Part of a small language model's weights.
Size: 6 heads of 32 (2 for keys and values), MLP 768 GeGLU.
Training: a variant of SOAP for these matrices, 459M tokens.
Each number is 128 + 32 x the weight over its row's rms, rounded and kept within 0 to 255. Layers, rows and columns count from 0. Numbers have three digits each. The size before them is the row's rms in percent of the matrix's.

# layer 3 MLP down (transposed), 768x192, rms 0.227, rows 577-595, columns 144-191
103:122199164104087188134122168138182161107156116127139112173072131105107146111168083169081103127155143105127158120115147146069129129119160105165164
101:151129154177189094091124147128093174101110138057116097134075114061117130142098116149146131129096135125145100151139136092097143106069151112158148
108:117096178115103129118095155111129066147122150137085189122113093155166057137132121130117137155110103130074158121129132075133174126143136162148122
100:144113143135096095136125130128074222146108159158129166153153086096142139080101165149079051142125126132115105111129096146114120124089163145110167
099:074082068152033113131147134140097141174090084164084130207130127129088154120140119137120161159139119143135119133190172128133128112110153180143117
095:184154134107158133092171146096108103153182129053103084156093064169097109109114117138208152119138159139146145151096123123133106147172170114162193
092:130167158168122110126160154126165099134136117099142175077176074076111182156154100125123114150143100148149079144197121069173134143143114146161088
094:138153126121121172092102099147102112124118200130093124135113073087137180096149127121169190126156109035160151156117108146202105088088071137147130
103:120098168126173131124104170166082139138189142098097154111103112129089107093098117121119039069219136094117131074149135086153124104149138115107100
106:132085127102106118118109149169148129215117103145105162078186139098114118155138204118097143117119084142110153104151075075154080104134124131089115
108:091117177081111140094126119160149109123122169133157096142084164142217106156122164137127138154141132075123201155167154082152119162099121094113067
099:168134069059106089155159156149137152089124092171121058126146138149164131165121136122140175142141162093127111143158094102150149140171121135118128
114:137122146162093158116157107171151196106117175121145124125080054164169095086148045090115099144178127116136122103130113158121111127141140131188086
104:072155115140101174150125077129102159098128115080137141116141162136107102133102126130135129140141144162123126181108114131080132125170125112119083
094:136099104131169114094167130129150190065135128120107147121150118091132164135133098184204107089087155075149185097138111125169151129156192116188193
107:138058148211141139174118107120058135154086148181165065115164147139108097152118116111099112160141138124172155123142103127121096171117103162085113
099:166147115181109101121158126105145081107108121112189082131149078083126111142166087157140131154150123076093119109079150105080137117147159118151171
081:092081090144132121068097136124097117142142174088106148124145164160141105104057053146145183183153119078159136143180206074116139098176095149131183
114:088105128160150151147109175142153072156141109195116146154162077190136098104101152125072110093130165124149154167190123090140165145135077153165117
# layer 3 MLP gate, 768x192, rms 0.254, rows 578-596, columns 144-191
100:144114123152136158167108088160092154055163171189151127156095195113071127142090110121218063114124152165114156101105080155118154173077107124185089
101:122108128146176106105140131143182176117076141092154089143106161134123116136115104116132105088111162119148080147173093152094124141139114086131148
106:135169083084110102121099140108152081161126124147139094101139131124150118111164133089120101186107189102119137162104119075108159170123197124154135
099:135157100082157110094155147081090135124150134137131139126196150139089181117108142095132128125135121139091147163145174157110137080125167165159055
099:174125107080150101144125179112093117090105184140073077143114102102173165173099114125152118122130171101132147123095087118155159203169168161146122
087:056087143145137173055068099126168169053102077149136160119129167101154101134138167084145068093118107074109100102101112153106095122173152150126087
097:132176114168149139181143166126082130126171079157121091150143160153146126081107105200092156118129117102146106112145117109151114171109118143096159
094:081171072200138127202164087113144125142139069170149128138096114176118083110112083118145128161139182130126093156102121128143160100117138163180176
099:121076111118113147142150161071103133172071143090083189125125089142153174142130110109074056160115188096115126118110138101072111158106152174068119
108:096160134138167190097179108085076104108136093107183162170114136147137088105151193140118079175137064110163072145133103077144130157099167161107122
111:189098120165116153118094083110054120104119154114082118122124101106117161145124129086126088062129101159178152181123163100088160111108146091148143
094:110128175183141163201124136074150135142151116180179086144113166096175143091156152170125155113165086104162145146208141120082144110083103186103149
109:133166157079161181095114148173183102106124116068145128184220103065126114138132119195141112142107040142126111092142160128164107161119131163131116
105:091107121124133114143071073130163146127125127093132119145161136128140172102098224098083072136088097081186090157127147121097106143075089170110075
096:138126128119207086114118072180145120125159118119109191128097086174121159150155110121151082145094129119105099168127146150186082154153172122190106
099:084132102111044171122107102080136084150150114096121082118130172109120157130174098081163143194132087097133122173082059127122123115177118160129143
077:092160132130146080116158117125149182105147109124125181155198165100133200118137131140115084165092125116111146136140118108137107168134100148147116
101:144137164087109113145072136123103118119137085168105154098104128115139142133109095171211178091120074134130143182120165129132191103164128136124132
088:121129101130124109104122084067156065109177104179187130157182080104076129081122155137184099124166169100138144133127179066108097149103074198141101
# layer 3 MLP up, 768x192, rms 0.259, rows 578-596, columns 144-191
100:157109111113237202119150161133066168089159125193120127175118129115144105128081114125113163073145118192154159111159120139134103097088142201165173
103:137152141141131146203109141133067072137185139081197079106101135141128079156184077163154095137132138161072137150107152144091072121071121173099125
096:089086093112095132133089164130122132117135135125110163130091102099161104085156148124134091126138138121148078142138127091104162214080154179129160
097:147116128099161126166140176174191154116110106183149102109147139127065200108133112136059135141079150108099145202080139116156133073167136139112077
117:123140127176164186097149087140116139082133073121137173134095120074125069162131125109122110127184174184096120091148093141125124152171135165119150
084:106155112127101141135160147096090119132158179120144128100186155154087142182140072087112137126193100141144121111201168132148127135082124083119159
097:124103120131149109057162130171134146080097152138140090129149125135143146194099095067112102133128133055149129171121157156079177109147148144130188
093:162118068116147168118118095138155133137101107091121156139114110179081102077167069127140114089116155128166105147121158117111140188108154116104148
098:126170178089130110101131170136147158158085129236096075110158163075121108139129202089114083132112150126150120100118143123137142170131163145171109
113:180082141119089151134155181088150097120135113165151078113116134132153101120177140179167112187139124153099136096154074124139148155120089136144168
098:086088151125125170158104107116179136094088131143109128138157129178039082120115110071187102089108084137115169052201130152116168146155115126131119
093:101092146140122212067156126097145114102061072131143144156164165167133108140119140144105121083133094133148136147147123171142180133143165143186100
104:179186127129121180153169158129135120149174075136122122083131084114151117193122083133124114122113094114127172094073143127179131127186166052120161
095:148127125192113157139190173134094142136135155110106100129083160112174143146140088122176185098135168138102070105144124087181104091148204128144154
088:073125132152098070165134095109057130081174177116163128133152114096131128104144095140077134110132126152124187109136150170165070110094116144125122
115:131134124106144079206098141145103164099151138094174099123089141139073206155147121097155112137091105157056164144095119127126141149184155091131097
090:142102144165138117108126179184147163189105168135146105105100111083132110131099109156172120157187160066172143168124136150167114151133108104131164
105:115140116139087142146120124122114132107103154115143165121145117182112198142093119140168124110137108123142136180065142121168083113094140108131112
091:160115131107114126134136068125075137106154114162084115136139152156167161103152137136136133167077117145110163151196144144137165126112198146173108